Weights of a small transformer language model.
Size: 16 layers, width 160, MLP 640 squared ReLU, 5.24M parameters.
Architecture: RMSNorm before each block, rotary positions, no biases in attention or MLP, untied embeddings, capped logits.
Training: 166M tokens, 10148 steps.
Each number is 50 + 15 x the weight over its row's rms, rounded and kept within 0 to 99. Layers, rows and columns count from 0. The size before them is the row's rms in percent of the matrix's.

# layer 8 MLP down, 160x640, rms 0.209, rows 0-159, columns 320-359
097:63 54 45 14 64 55 84 29 52 54 48 40 41 65 47 40 37 46 34 17 67 65 45 47 37 59 52 60 47 16 43 45 45 57 21 70 48 28 61 57
100:49 79 50 41 43 49 51 33 55 44 48 47 60 27 50 37 69 18 35 62 59 45 51 29 45 63 22 35 12 27 43 48 48 53 48 45 61 40 21 35
103:54 32 49 57 47 30 50 37 47 52 50 48 54 37 44 63 35 34 56 61 75 34 52 83 44 12 38 61 38 40 75 68 24 57 48 67 64 49 75 53
105:54 55 53 45 70 37 74 65 55 52 51 50 66 73 72 49 59 39 18 59 66 85 50 44 44 57 28 57 24 46 26 37 42 59 42 56 41 65 33 43
094:74 64 50 54 48 54 74 46 49 56 51 44 46 64 31 54 55 75 77 55 40 31 55 72 55 35 47 34 48 25 59 46 48 78 68 69 59 56 70 56
101:34 61 46 63 37 70 59 81 49 48 41 60 51 53 60 23 62 53 49 50 74 47 48 37 09 69 73 21 50 60 74 45 88 31 83 65 63 44 81 34
100:64 45 52 42 55 61 42 62 53 48 49 54 38 37 38 54 62 54 31 25 33 59 47 74 52 46 43 27 51 86 51 81 52 85 30 38 46 35 51 24
092:39 58 48 86 22 67 76 60 55 47 51 42 44 64 45 46 56 52 61 52 15 50 48 71 59 72 63 60 41 46 39 80 47 48 27 41 92 72 45 37
099:61 60 49 35 45 66 57 75 45 48 48 44 36 27 44 54 54 53 02 72 46 64 48 16 55 73 63 41 58 59 48 25 56 44 43 47 37 56 61 51
098:32 20 47 52 50 78 52 76 49 45 51 50 72 72 50 51 33 25 37 48 56 31 51 39 58 49 50 78 04 32 51 78 39 86 45 24 58 50 60 49
102:36 84 51 43 53 99 63 59 54 49 50 47 42 75 58 58 47 53 36 73 91 50 51 45 70 32 53 62 58 44 42 66 30 45 73 57 44 39 81 28
096:54 52 48 42 49 74 48 74 46 54 47 54 47 55 58 24 25 30 33 81 41 56 47 34 66 24 40 63 53 40 67 47 31 40 22 73 49 57 34 58
097:62 48 46 60 61 73 77 49 50 50 49 58 70 46 44 49 59 42 83 57 43 57 49 41 31 46 58 33 32 43 52 61 56 70 73 64 77 62 45 51
099:42 59 47 23 57 67 36 49 53 47 54 43 32 49 66 65 26 44 32 74 59 44 51 53 62 26 80 53 86 33 33 64 24 75 50 21 56 35 33 37
095:53 53 49 92 63 67 71 42 49 41 51 48 62 50 48 41 25 56 61 74 68 61 43 48 54 26 64 73 56 50 64 67 35 53 52 48 21 77 78 41
102:28 46 48 45 65 66 40 46 48 53 46 54 44 22 49 63 74 43 35 34 54 41 47 47 76 23 35 60 45 61 29 28 35 73 47 77 76 31 64 28
097:66 45 50 57 71 75 43 30 54 51 51 49 63 56 47 71 45 58 45 81 46 68 55 50 83 36 50 62 55 47 55 25 90 85 31 68 50 42 42 44
099:34 83 45 44 21 27 23 51 49 49 49 51 35 54 36 51 74 57 38 69 54 64 54 70 39 50 72 44 76 57 68 12 48 58 49 26 24 21 42 48
102:34 72 47 35 39 16 49 26 46 47 45 51 51 50 40 57 41 27 11 27 48 51 48 33 77 45 38 57 27 40 68 87 30 75 27 45 41 66 50 53
098:46 65 48 41 45 46 51 22 44 44 56 46 20 44 71 62 62 60 46 71 35 73 52 54 44 52 63 43 46 36 62 42 66 22 64 27 36 49 52 69
128:27 69 50 45 31 63 74 45 48 54 50 48 28 69 73 61 66 31 15 40 45 68 49 36 52 81 38 65 63 53 50 41 62 54 63 85 47 22 75 46
098:39 54 47 74 20 46 73 59 53 50 49 49 30 89 51 63 61 49 36 36 64 54 50 24 65 55 54 50 53 51 41 82 51 42 74 54 36 63 84 54
103:35 16 57 56 75 67 47 46 50 54 50 48 38 55 93 53 58 54 58 78 50 44 58 41 32 81 45 65 60 59 98 55 69 47 53 44 53 49 49 73
095:24 33 50 56 39 32 50 46 54 51 52 57 53 46 61 11 80 62 54 43 46 49 44 49 41 30 54 66 69 21 60 67 52 70 40 45 15 25 39 76
096:36 59 54 68 46 33 36 44 54 48 46 48 38 52 44 18 31 49 85 56 47 45 47 81 75 42 35 46 55 76 30 66 42 51 53 39 47 59 26 28
100:54 23 47 14 87 48 40 51 50 50 49 46 78 37 48 33 40 47 39 46 46 00 51 45 41 16 65 61 82 43 28 58 43 23 78 29 41 47 82 41
099:39 65 53 68 58 54 65 38 51 60 53 38 52 11 82 61 67 49 40 73 56 57 56 48 61 51 28 20 60 31 44 65 86 18 66 53 47 45 62 33
099:67 54 48 55 43 50 48 58 49 62 49 54 71 40 71 61 62 60 46 34 58 51 53 58 14 29 51 58 23 30 43 24 56 59 39 35 73 66 71 62
126:70 46 50 37 49 63 41 54 51 47 49 47 44 67 33 48 64 53 45 56 56 18 51 60 58 61 54 48 39 34 47 42 56 20 47 44 35 58 14 54
103:46 38 47 41 29 56 49 29 54 55 54 49 61 34 68 48 09 65 53 37 44 43 51 67 44 41 29 63 46 27 67 57 38 39 42 47 39 51 38 70
100:63 40 52 51 54 54 39 43 48 48 49 44 13 46 56 45 48 38 45 37 39 64 47 81 80 58 35 18 76 59 76 55 44 62 56 44 50 40 66 47
097:70 49 55 25 13 53 76 37 57 50 42 48 49 28 45 30 59 69 60 54 57 33 57 40 50 35 52 51 69 35 38 38 27 35 34 86 10 36 51 48
102:29 62 46 51 77 56 64 81 52 46 48 49 49 37 18 61 44 35 47 10 45 49 45 66 29 99 55 53 39 25 58 51 56 37 65 65 45 33 50 62
100:37 48 47 26 30 62 21 50 49 52 49 50 64 32 52 63 75 24 20 24 49 82 49 62 34 74 28 54 65 59 37 48 54 53 31 12 70 52 66 45
103:31 99 54 46 45 35 63 43 47 46 46 53 41 28 52 48 48 57 31 52 60 74 54 66 33 80 16 39 51 52 31 76 46 37 34 73 40 87 52 57
102:33 25 50 73 62 38 28 54 56 44 54 50 67 61 44 33 71 38 40 52 54 32 39 55 83 47 35 24 18 48 39 56 54 38 41 67 76 56 81 61
104:14 45 50 41 64 56 40 66 47 51 48 51 46 63 50 81 39 35 40 63 49 39 42 42 66 35 10 73 51 50 23 57 27 45 24 80 73 38 82 49
098:51 49 48 52 36 44 49 41 46 55 52 52 36 37 23 57 48 57 49 41 52 32 46 26 52 20 63 62 60 38 34 56 44 53 57 47 27 44 67 26
095:44 68 50 93 68 62 26 45 53 48 52 56 46 50 59 46 57 35 44 62 49 74 46 67 47 68 87 67 65 46 24 60 48 73 85 50 49 22 31 45
099:34 40 44 61 45 25 60 38 50 40 49 46 75 54 22 31 22 44 72 60 44 73 50 40 60 52 57 65 37 22 60 66 68 29 61 54 78 78 65 65
095:54 13 54 79 44 41 53 55 50 50 51 50 43 37 43 64 58 54 65 51 83 43 62 48 54 49 51 30 40 81 43 39 58 42 34 23 55 76 69 58
102:51 35 49 20 34 67 50 24 52 52 49 50 41 36 72 51 39 60 74 14 43 60 65 42 54 37 70 76 58 63 42 68 40 39 49 37 37 63 57 32
099:90 60 45 18 35 45 66 57 47 46 51 48 38 67 43 35 57 55 38 87 22 42 43 29 80 53 70 65 74 51 42 32 59 60 46 40 77 62 80 66
102:37 41 49 20 39 20 47 63 45 53 47 53 55 54 26 56 57 43 37 54 48 31 44 63 35 44 18 76 63 42 62 20 61 41 37 80 30 42 64 69
097:57 47 55 37 49 61 54 52 52 47 52 52 44 52 68 37 50 90 46 16 33 58 49 62 57 56 75 43 58 34 62 35 30 65 42 44 22 54 43 36
094:74 35 51 44 31 56 30 64 51 60 50 44 56 30 55 42 46 38 43 49 46 51 42 51 40 46 60 44 84 26 51 39 72 82 56 63 76 72 39 78
103:28 61 41 36 41 34 57 37 51 42 51 52 42 55 38 64 47 51 50 49 54 46 47 12 41 48 34 39 47 52 31 38 60 50 44 45 46 48 59 46
106:51 47 51 35 70 40 46 35 54 57 50 51 49 53 73 31 04 25 46 46 58 57 54 42 68 21 61 64 44 64 55 51 46 72 27 67 63 54 16 72
096:84 54 44 49 33 53 33 53 45 49 52 44 35 52 57 53 53 88 45 48 57 41 47 56 03 62 38 75 56 71 62 29 78 28 89 34 06 23 65 49
090:44 25 50 64 69 55 56 42 49 52 49 46 68 60 26 50 85 50 52 57 51 60 52 55 46 41 64 59 35 49 58 55 53 49 60 44 71 20 64 48
105:38 48 50 57 67 39 57 76 50 45 49 50 38 44 69 55 28 64 39 59 30 61 50 35 35 48 29 31 55 38 43 35 68 64 47 58 71 29 43 37
094:29 11 39 51 41 14 40 56 49 44 45 52 43 64 55 47 56 30 49 49 32 63 52 58 63 62 78 34 09 58 60 50 31 50 61 51 41 64 43 64
103:30 55 53 53 42 71 57 41 53 49 49 52 73 48 59 65 58 61 38 65 19 42 66 55 77 24 55 39 49 52 70 83 57 53 52 81 36 45 86 49
095:18 45 49 51 71 36 49 41 55 52 53 48 51 67 48 42 53 41 75 34 70 85 52 57 95 52 08 18 59 68 38 41 55 43 71 57 36 86 61 42
097:43 34 48 42 54 40 62 55 53 45 46 53 47 56 61 72 61 66 03 79 66 58 52 53 59 58 39 64 72 76 53 71 40 50 70 38 60 16 20 43
099:31 46 49 70 52 70 61 19 49 48 51 49 67 29 58 50 37 44 57 11 66 81 47 29 57 67 40 74 44 37 40 36 45 74 51 49 30 70 65 64
096:25 23 50 61 48 78 42 65 42 52 53 50 36 61 44 53 52 33 33 60 29 12 49 69 55 86 50 14 64 37 51 63 42 50 02 52 62 46 65 81
092:52 56 52 60 76 43 72 36 52 58 47 42 51 68 73 79 48 36 50 52 52 56 51 51 77 57 69 23 64 63 78 75 50 73 55 42 56 43 38 36
098:36 49 51 58 46 57 79 75 59 54 49 50 71 38 40 22 43 63 39 48 77 21 41 78 61 63 39 46 32 56 52 62 37 33 62 50 53 37 50 73
103:71 63 50 66 34 74 42 74 49 47 50 53 59 49 65 46 50 54 49 64 56 62 56 48 84 42 37 39 42 39 72 66 48 64 56 45 40 11 67 12
100:43 67 45 62 63 46 70 20 50 49 55 44 55 41 32 55 45 44 69 41 54 65 39 62 58 53 54 50 43 51 21 38 38 17 31 54 46 69 55 88
095:46 38 50 29 31 65 64 50 51 49 54 54 41 61 51 80 55 52 77 46 22 61 55 37 68 71 49 79 46 76 14 34 45 23 54 58 25 50 46 50
101:47 33 50 28 41 45 60 76 51 50 44 49 53 72 42 74 29 23 57 69 53 49 48 29 19 72 66 47 68 55 47 33 56 55 35 46 86 60 42 70
094:28 70 46 41 59 55 63 53 50 46 49 51 57 62 56 73 56 50 29 37 00 45 64 68 23 44 33 29 12 27 64 45 52 46 25 46 61 49 66 71
103:56 53 50 61 64 76 44 53 48 48 55 49 52 58 50 59 49 59 72 29 49 46 51 61 66 58 69 80 62 42 42 35 44 50 51 50 35 11 63 68
105:38 61 52 39 30 12 10 48 48 48 52 54 56 09 54 19 42 39 52 48 66 48 52 39 36 63 39 40 47 41 64 53 45 55 39 67 78 68 48 59
102:75 34 46 55 55 45 55 60 53 56 52 45 56 59 41 37 22 22 72 38 08 08 54 53 75 64 44 10 46 73 51 48 80 56 77 56 64 34 25 30
102:60 25 43 56 62 38 36 23 51 50 55 52 47 40 70 42 47 42 59 66 49 36 57 54 69 30 71 35 66 23 56 36 58 71 26 68 15 32 61 82
100:58 29 53 58 38 17 63 62 54 42 51 50 35 50 22 69 68 62 44 45 58 48 49 63 47 60 59 82 83 47 00 50 77 52 51 54 39 70 65 65
100:41 56 57 46 55 75 51 65 62 51 50 54 49 57 54 60 24 32 33 32 25 31 60 58 62 39 39 60 84 73 43 42 51 55 76 52 54 62 61 53
102:76 83 50 48 38 25 36 07 51 44 51 40 10 54 64 36 47 46 40 38 58 67 48 57 84 60 39 43 77 31 75 58 48 50 49 56 47 63 47 43
099:39 63 46 65 55 19 45 62 49 55 51 44 49 35 54 73 36 58 54 47 52 50 44 67 26 60 32 47 52 59 32 68 55 59 60 43 23 35 21 69
104:74 70 46 54 58 57 72 48 49 41 51 54 63 64 34 40 55 81 52 63 59 76 50 38 47 37 61 47 30 72 43 49 40 37 61 13 52 30 67 71
093:36 33 48 28 52 26 69 30 47 49 49 47 61 58 38 43 23 53 57 37 35 62 48 43 39 42 79 64 44 58 48 36 56 52 57 38 39 71 72 54
103:26 00 50 39 50 58 56 19 51 52 53 47 35 56 50 49 27 43 61 19 34 58 52 39 52 81 53 54 56 42 15 39 42 29 44 41 29 42 62 83
099:53 54 48 43 47 94 33 33 49 46 49 47 50 48 75 37 46 63 34 70 57 74 51 57 55 36 80 29 80 30 31 38 68 26 51 33 23 54 81 00
091:16 13 49 34 82 39 64 58 49 49 53 50 50 37 32 52 41 29 54 45 66 28 45 34 32 48 75 59 83 24 56 41 63 66 60 44 57 34 46 58
102:63 55 54 50 46 59 47 38 56 51 47 45 66 59 52 67 82 53 48 59 34 59 53 24 59 57 54 43 20 49 43 76 37 20 33 46 60 69 13 48
101:37 47 53 72 58 30 72 45 48 60 50 54 25 23 29 50 49 58 59 42 21 64 57 74 51 46 41 83 43 53 19 53 33 47 46 59 46 28 57 31
095:57 81 51 67 46 47 47 46 48 53 48 53 67 56 54 63 30 41 39 56 57 40 49 59 79 34 82 38 42 65 71 51 66 45 70 63 61 46 34 40
109:62 56 52 58 27 59 65 54 48 53 50 44 53 31 43 46 33 40 31 41 44 59 47 41 27 63 38 60 39 66 85 15 36 48 34 40 27 54 60 71
100:77 89 50 75 17 50 42 45 48 49 50 48 16 39 20 60 71 61 50 68 48 41 43 49 42 79 97 54 44 55 42 46 41 85 62 62 58 29 54 58
102:62 25 43 73 58 34 59 42 53 53 52 51 72 76 43 63 50 40 46 23 47 08 46 43 62 55 34 42 81 75 35 72 33 49 58 32 33 45 63 29
098:72 73 50 55 49 22 36 57 46 47 48 49 65 47 30 58 77 41 56 64 45 05 52 78 58 60 55 49 62 78 80 25 55 65 56 69 77 74 52 80
104:61 66 46 25 88 44 61 36 45 49 49 52 44 81 49 41 48 26 24 51 37 38 46 27 55 92 37 24 45 62 61 53 59 23 45 58 54 68 12 23
099:50 42 48 33 40 18 23 64 53 47 52 55 48 57 59 41 10 49 39 58 56 54 49 90 40 64 59 33 15 33 20 64 56 43 20 28 73 46 66 64
096:60 73 55 46 38 57 64 39 54 53 45 45 16 60 68 49 29 38 64 49 43 51 59 70 36 48 83 51 64 64 43 85 69 41 54 71 28 66 55 49
099:68 67 52 31 54 64 75 78 55 59 51 49 38 25 49 57 33 71 49 72 64 76 52 68 05 59 49 51 74 46 69 58 67 32 45 36 43 48 31 18
109:62 04 53 40 07 28 46 46 43 54 48 44 41 37 36 52 51 20 46 59 15 54 55 68 25 61 57 79 51 81 39 76 71 24 21 19 47 77 43 64
098:46 50 45 44 62 65 55 35 47 54 51 46 45 34 58 59 56 48 36 76 42 43 50 57 69 57 49 27 35 45 35 24 67 66 39 52 74 80 44 79
096:54 30 53 55 28 41 69 39 47 53 50 43 84 35 80 45 59 58 54 18 46 64 51 56 53 26 20 13 62 66 16 40 77 22 59 88 45 78 25 73
099:64 20 55 52 82 45 57 32 46 50 55 54 52 43 43 43 64 47 67 79 45 57 43 29 33 61 54 51 36 52 63 56 27 58 26 63 27 50 72 62
096:56 46 45 55 70 26 65 42 41 48 52 51 32 41 55 65 42 54 59 54 74 48 53 66 52 55 17 33 53 92 30 34 82 50 65 36 41 71 43 52
097:71 54 53 42 54 52 42 54 49 46 49 47 64 69 76 11 74 42 49 76 49 35 55 39 56 36 64 15 64 59 40 30 42 64 47 79 38 14 32 57
095:61 67 52 39 34 46 63 44 53 47 54 55 47 50 61 51 34 45 48 19 30 58 52 41 50 65 70 56 51 51 54 45 48 57 63 41 53 40 49 37
101:31 36 48 30 59 48 35 63 50 52 47 52 41 46 30 59 67 24 72 94 72 70 52 46 55 31 74 72 37 24 55 72 52 43 55 44 18 39 38 82
102:26 42 52 66 36 46 68 44 51 47 50 49 46 48 55 55 42 61 59 61 21 48 52 75 75 69 54 31 41 37 39 55 52 34 35 61 63 38 39 53
103:57 36 51 44 55 30 22 50 46 49 46 51 65 82 53 61 47 41 48 73 43 80 58 42 74 42 58 46 40 48 53 74 61 48 26 45 29 65 44 69
105:30 45 54 68 68 42 86 50 51 47 49 56 57 57 55 61 60 45 61 62 37 36 53 30 45 41 65 65 54 40 77 58 74 68 44 56 33 66 69 45
107:32 31 58 83 60 70 84 25 54 41 47 49 87 69 48 39 60 41 78 55 35 31 53 83 57 52 57 36 42 40 30 59 59 54 82 33 48 49 46 76
098:56 46 52 31 77 65 68 55 46 51 52 51 70 62 48 44 75 53 73 66 48 36 58 58 55 33 55 41 32 71 20 27 43 53 44 49 27 62 19 49
099:32 46 49 72 37 53 13 47 54 48 55 46 58 14 36 74 43 65 38 48 42 47 43 47 62 54 22 20 71 24 51 69 73 66 82 51 54 73 30 57
098:70 49 49 55 52 54 58 44 44 46 48 45 42 45 46 40 28 56 25 37 42 44 50 49 34 69 28 23 42 29 75 64 49 24 38 46 35 57 68 39
101:79 49 51 58 43 59 62 39 48 50 51 49 60 55 44 37 63 31 80 37 62 61 42 67 46 60 68 52 64 30 55 18 29 30 18 55 38 49 57 45
101:37 31 52 69 73 21 35 34 52 52 51 46 55 41 73 81 52 65 50 66 65 24 52 60 43 54 69 50 49 75 51 15 45 73 66 75 57 56 19 50
097:22 41 52 57 37 54 55 53 52 53 49 44 48 27 57 44 57 56 46 69 31 57 49 52 41 39 30 57 52 47 46 62 61 46 49 72 55 69 64 72
100:48 04 52 21 47 44 20 45 47 46 51 51 28 57 32 33 58 41 35 70 38 36 47 55 29 51 51 53 36 83 54 45 45 50 50 51 24 23 44 58
106:49 65 52 43 53 52 39 38 50 52 49 53 39 63 61 29 68 27 64 63 39 73 56 30 48 54 32 41 25 31 30 20 48 47 48 66 68 36 43 57
104:53 32 50 28 10 00 34 49 48 55 49 49 17 59 60 25 62 33 36 59 53 42 59 57 38 67 43 44 47 42 43 25 55 32 47 37 55 32 67 21
098:51 46 50 44 66 54 45 29 44 53 49 51 61 41 39 17 37 37 64 37 23 53 39 45 60 64 68 38 70 52 60 27 57 23 57 81 81 57 59 76
098:38 66 47 57 77 34 52 81 48 47 52 46 76 52 40 61 00 65 74 50 33 40 54 67 67 54 56 22 35 58 50 85 72 48 21 61 48 37 68 28
106:47 47 49 49 41 12 52 49 46 50 48 57 86 61 53 63 51 43 53 42 70 52 48 37 60 46 64 55 71 71 06 59 32 56 09 29 50 85 49 49
091:32 41 52 23 56 49 52 67 51 50 52 43 38 44 37 65 77 53 17 51 56 48 45 24 43 58 23 68 65 41 46 51 66 54 39 80 53 39 36 30
101:83 31 52 22 58 05 61 20 50 55 50 51 37 55 75 42 85 36 51 63 52 60 56 44 87 61 81 51 55 72 41 21 98 49 78 16 51 59 34 61
103:34 48 49 41 46 76 56 54 54 43 47 53 26 71 43 46 43 60 66 49 45 46 54 63 36 49 39 49 54 56 45 47 52 30 80 49 47 49 15 68
105:38 37 54 60 59 64 62 27 49 54 51 47 48 61 49 50 58 66 52 46 51 52 56 83 09 53 13 58 10 45 58 83 37 58 52 69 83 50 19 29
103:45 42 50 66 52 53 54 45 52 48 54 45 53 39 61 61 36 33 39 53 52 61 44 51 69 52 67 77 43 46 28 21 29 42 67 60 36 78 30 65
096:50 69 50 64 56 23 82 37 53 46 45 47 61 44 70 52 32 42 61 30 53 28 56 35 53 60 26 45 46 43 38 48 61 24 44 78 83 75 36 60
098:58 33 46 27 64 20 37 48 42 59 53 51 39 56 49 48 49 55 51 38 50 58 45 28 48 36 80 51 20 21 60 47 57 69 70 41 65 63 57 71
097:59 50 51 37 51 31 48 52 51 43 53 45 12 43 10 99 16 21 51 63 50 39 48 52 31 72 63 57 52 71 57 33 59 21 54 33 17 67 40 63
104:53 36 47 38 30 85 00 39 47 56 52 54 43 00 36 62 46 63 60 57 50 49 44 63 26 59 53 46 72 48 72 35 56 56 49 40 53 53 49 54
114:73 42 51 28 46 34 50 50 53 46 49 49 28 38 44 55 49 60 65 36 63 63 49 47 44 62 38 60 52 66 89 52 85 29 66 64 55 54 37 15
098:71 44 52 34 61 46 23 56 52 52 49 52 43 56 42 67 62 54 56 61 66 21 49 62 57 24 48 36 68 88 59 28 58 55 46 75 33 81 64 48
101:59 64 53 61 48 59 36 37 56 52 49 53 53 45 54 44 63 60 83 45 52 63 50 73 49 48 73 69 58 43 30 53 48 25 48 48 46 55 44 56
097:24 48 50 33 36 33 35 58 49 60 52 49 24 57 53 23 70 39 23 28 36 21 53 38 31 67 42 25 70 58 56 25 57 52 68 69 43 41 23 43
100:63 40 52 32 34 43 43 40 52 51 51 51 53 37 44 42 40 81 24 43 60 27 53 76 78 35 38 34 36 37 72 57 63 22 57 83 52 59 30 30
092:45 34 53 52 51 74 40 61 43 52 56 50 60 51 27 63 67 48 50 85 68 46 48 43 18 57 67 45 92 64 35 54 40 33 58 30 53 66 44 67
098:59 42 47 58 26 44 29 51 52 51 48 47 38 67 45 63 27 38 48 39 54 00 51 17 64 13 47 37 53 34 70 60 34 17 49 20 55 40 30 20
098:42 85 49 51 37 66 57 46 53 52 52 49 67 65 43 58 33 26 42 75 60 51 66 56 64 14 45 63 47 59 34 55 40 54 43 37 48 56 65 56
097:54 32 48 67 55 73 62 48 51 45 50 43 79 57 48 78 33 80 72 52 53 19 40 62 54 16 63 38 56 44 33 55 44 47 67 70 38 45 52 43
097:54 57 51 42 69 40 31 72 49 48 52 51 32 57 45 40 61 36 42 34 59 62 49 48 64 65 23 56 68 50 40 53 22 49 21 56 60 88 52 35
102:76 85 49 28 27 25 57 57 48 48 54 50 38 46 39 64 22 63 33 59 43 34 51 52 62 20 60 00 45 54 38 27 58 57 30 55 55 70 16 47
102:46 41 52 61 57 57 37 53 48 49 49 46 21 43 60 41 38 29 83 37 80 51 56 31 21 50 35 51 60 41 72 45 58 08 39 39 32 34 40 60
099:35 58 47 38 44 65 39 34 54 51 47 51 32 28 43 24 28 59 46 30 58 31 58 32 01 60 32 65 70 42 48 43 43 38 43 40 55 24 46 65
099:57 33 51 25 26 46 37 45 51 54 52 53 47 60 71 55 37 54 56 55 32 62 45 71 64 51 25 27 74 89 45 34 74 39 22 71 57 54 39 50
104:16 54 47 33 50 45 43 15 48 55 49 52 50 33 78 43 61 61 38 60 46 37 54 49 36 44 83 43 70 46 44 55 68 57 25 41 65 62 64 67
096:69 45 46 41 51 75 71 77 47 42 48 48 68 70 31 72 23 50 39 38 49 41 50 78 65 31 48 78 84 45 44 55 70 61 46 68 28 56 37 41
097:50 55 46 42 73 72 42 72 50 51 51 50 44 37 44 61 94 55 72 69 36 53 49 47 42 68 54 26 83 41 56 48 61 60 45 45 30 47 58 39
101:51 29 50 45 58 38 69 53 48 48 49 53 44 67 31 62 50 59 42 48 20 47 52 31 43 33 33 87 63 58 57 20 60 53 42 58 56 27 34 20
091:24 43 50 44 35 70 38 40 54 49 50 47 49 58 55 45 59 38 22 74 35 55 48 40 16 56 51 19 59 90 67 76 44 65 46 51 26 51 67 14
106:15 71 48 15 30 23 25 59 48 45 52 52 42 44 64 46 56 47 45 29 52 58 50 58 28 19 51 62 49 44 65 52 12 67 27 64 79 45 27 11
097:64 26 49 30 16 15 54 88 45 55 46 48 39 50 57 74 53 44 42 42 55 65 51 51 28 36 59 57 53 50 61 31 41 65 23 46 44 45 58 73
100:45 35 54 38 87 84 61 52 56 55 49 46 55 51 73 62 52 32 75 50 47 52 55 84 75 38 48 49 60 57 33 19 49 34 57 45 55 19 56 86
101:40 58 45 52 39 58 41 10 45 53 49 54 15 79 56 27 32 57 45 16 71 43 51 37 88 30 67 64 34 39 47 39 44 50 51 72 69 65 39 39
102:48 69 53 47 53 66 74 55 49 56 49 52 70 90 47 49 73 53 41 25 39 82 44 51 40 56 66 68 55 45 79 61 55 60 49 53 45 32 49 39
098:53 36 52 60 64 32 55 65 53 50 50 52 64 53 40 60 64 43 49 22 74 41 52 45 44 26 57 58 53 76 72 61 45 29 53 48 37 76 23 61
102:58 58 52 68 58 47 41 60 52 51 48 53 44 40 65 77 82 26 41 37 61 12 55 41 71 34 45 25 54 56 69 50 31 54 61 49 49 73 66 50
100:77 50 40 42 67 43 43 49 53 56 53 50 76 46 31 36 77 47 64 91 47 83 40 34 59 56 66 29 58 64 64 31 60 31 77 36 56 46 54 51
097:17 71 53 60 89 20 44 56 49 52 52 50 59 42 63 71 29 60 44 48 69 31 49 83 35 54 27 68 75 46 49 50 56 41 54 42 40 36 58 57
100:63 62 50 37 63 72 50 68 48 52 45 54 40 54 58 44 44 38 46 49 44 36 45 69 38 48 89 68 17 46 80 39 50 35 51 55 66 49 25 39
097:72 84 43 59 55 46 55 62 47 48 45 58 41 32 23 63 53 66 39 41 44 53 46 32 69 55 53 28 17 53 12 60 23 26 49 36 24 61 43 44
098:45 64 51 20 58 50 45 43 50 50 49 45 42 35 44 74 48 61 57 46 26 55 50 78 51 70 68 41 40 48 62 38 50 64 27 55 34 41 67 47
101:41 57 54 06 13 20 58 53 55 57 52 45 43 46 58 52 28 44 49 56 12 72 47 64 57 52 72 67 32 62 51 50 57 31 17 54 53 57 50 25
102:76 58 51 40 59 25 58 29 51 54 53 50 59 60 50 49 25 36 47 57 60 43 50 48 44 35 72 46 33 58 56 60 42 43 38 59 60 53 41 67
099:34 57 48 18 71 46 49 33 46 55 53 52 68 54 39 59 60 88 45 54 60 00 50 93 48 63 47 68 52 38 30 65 31 54 35 34 40 50 57 63
095:74 22 47 18 57 36 08 33 50 41 48 50 47 58 30 87 46 58 79 47 72 99 42 69 75 22 49 72 88 58 52 55 65 55 49 59 55 39 59 73
099:55 61 51 34 40 16 46 71 58 50 50 46 38 86 49 47 46 48 31 50 60 63 51 38 40 35 84 39 51 64 54 64 53 74 59 52 70 15 50 64
099:66 64 49 43 39 51 35 54 49 44 46 51 15 75 57 48 45 54 50 37 18 68 49 57 63 43 59 93 56 34 92 60 69 10 49 39 64 60 51 22
105:44 31 49 58 22 47 80 55 52 46 48 46 52 56 50 54 53 62 72 59 58 34 47 51 63 58 45 70 41 28 39 73 33 44 49 58 27 52 81 50
096:50 23 47 60 66 48 49 48 48 50 50 49 71 31 55 42 49 40 56 28 61 67 51 54 67 47 35 36 30 43 64 59 69 58 23 48 40 44 69 61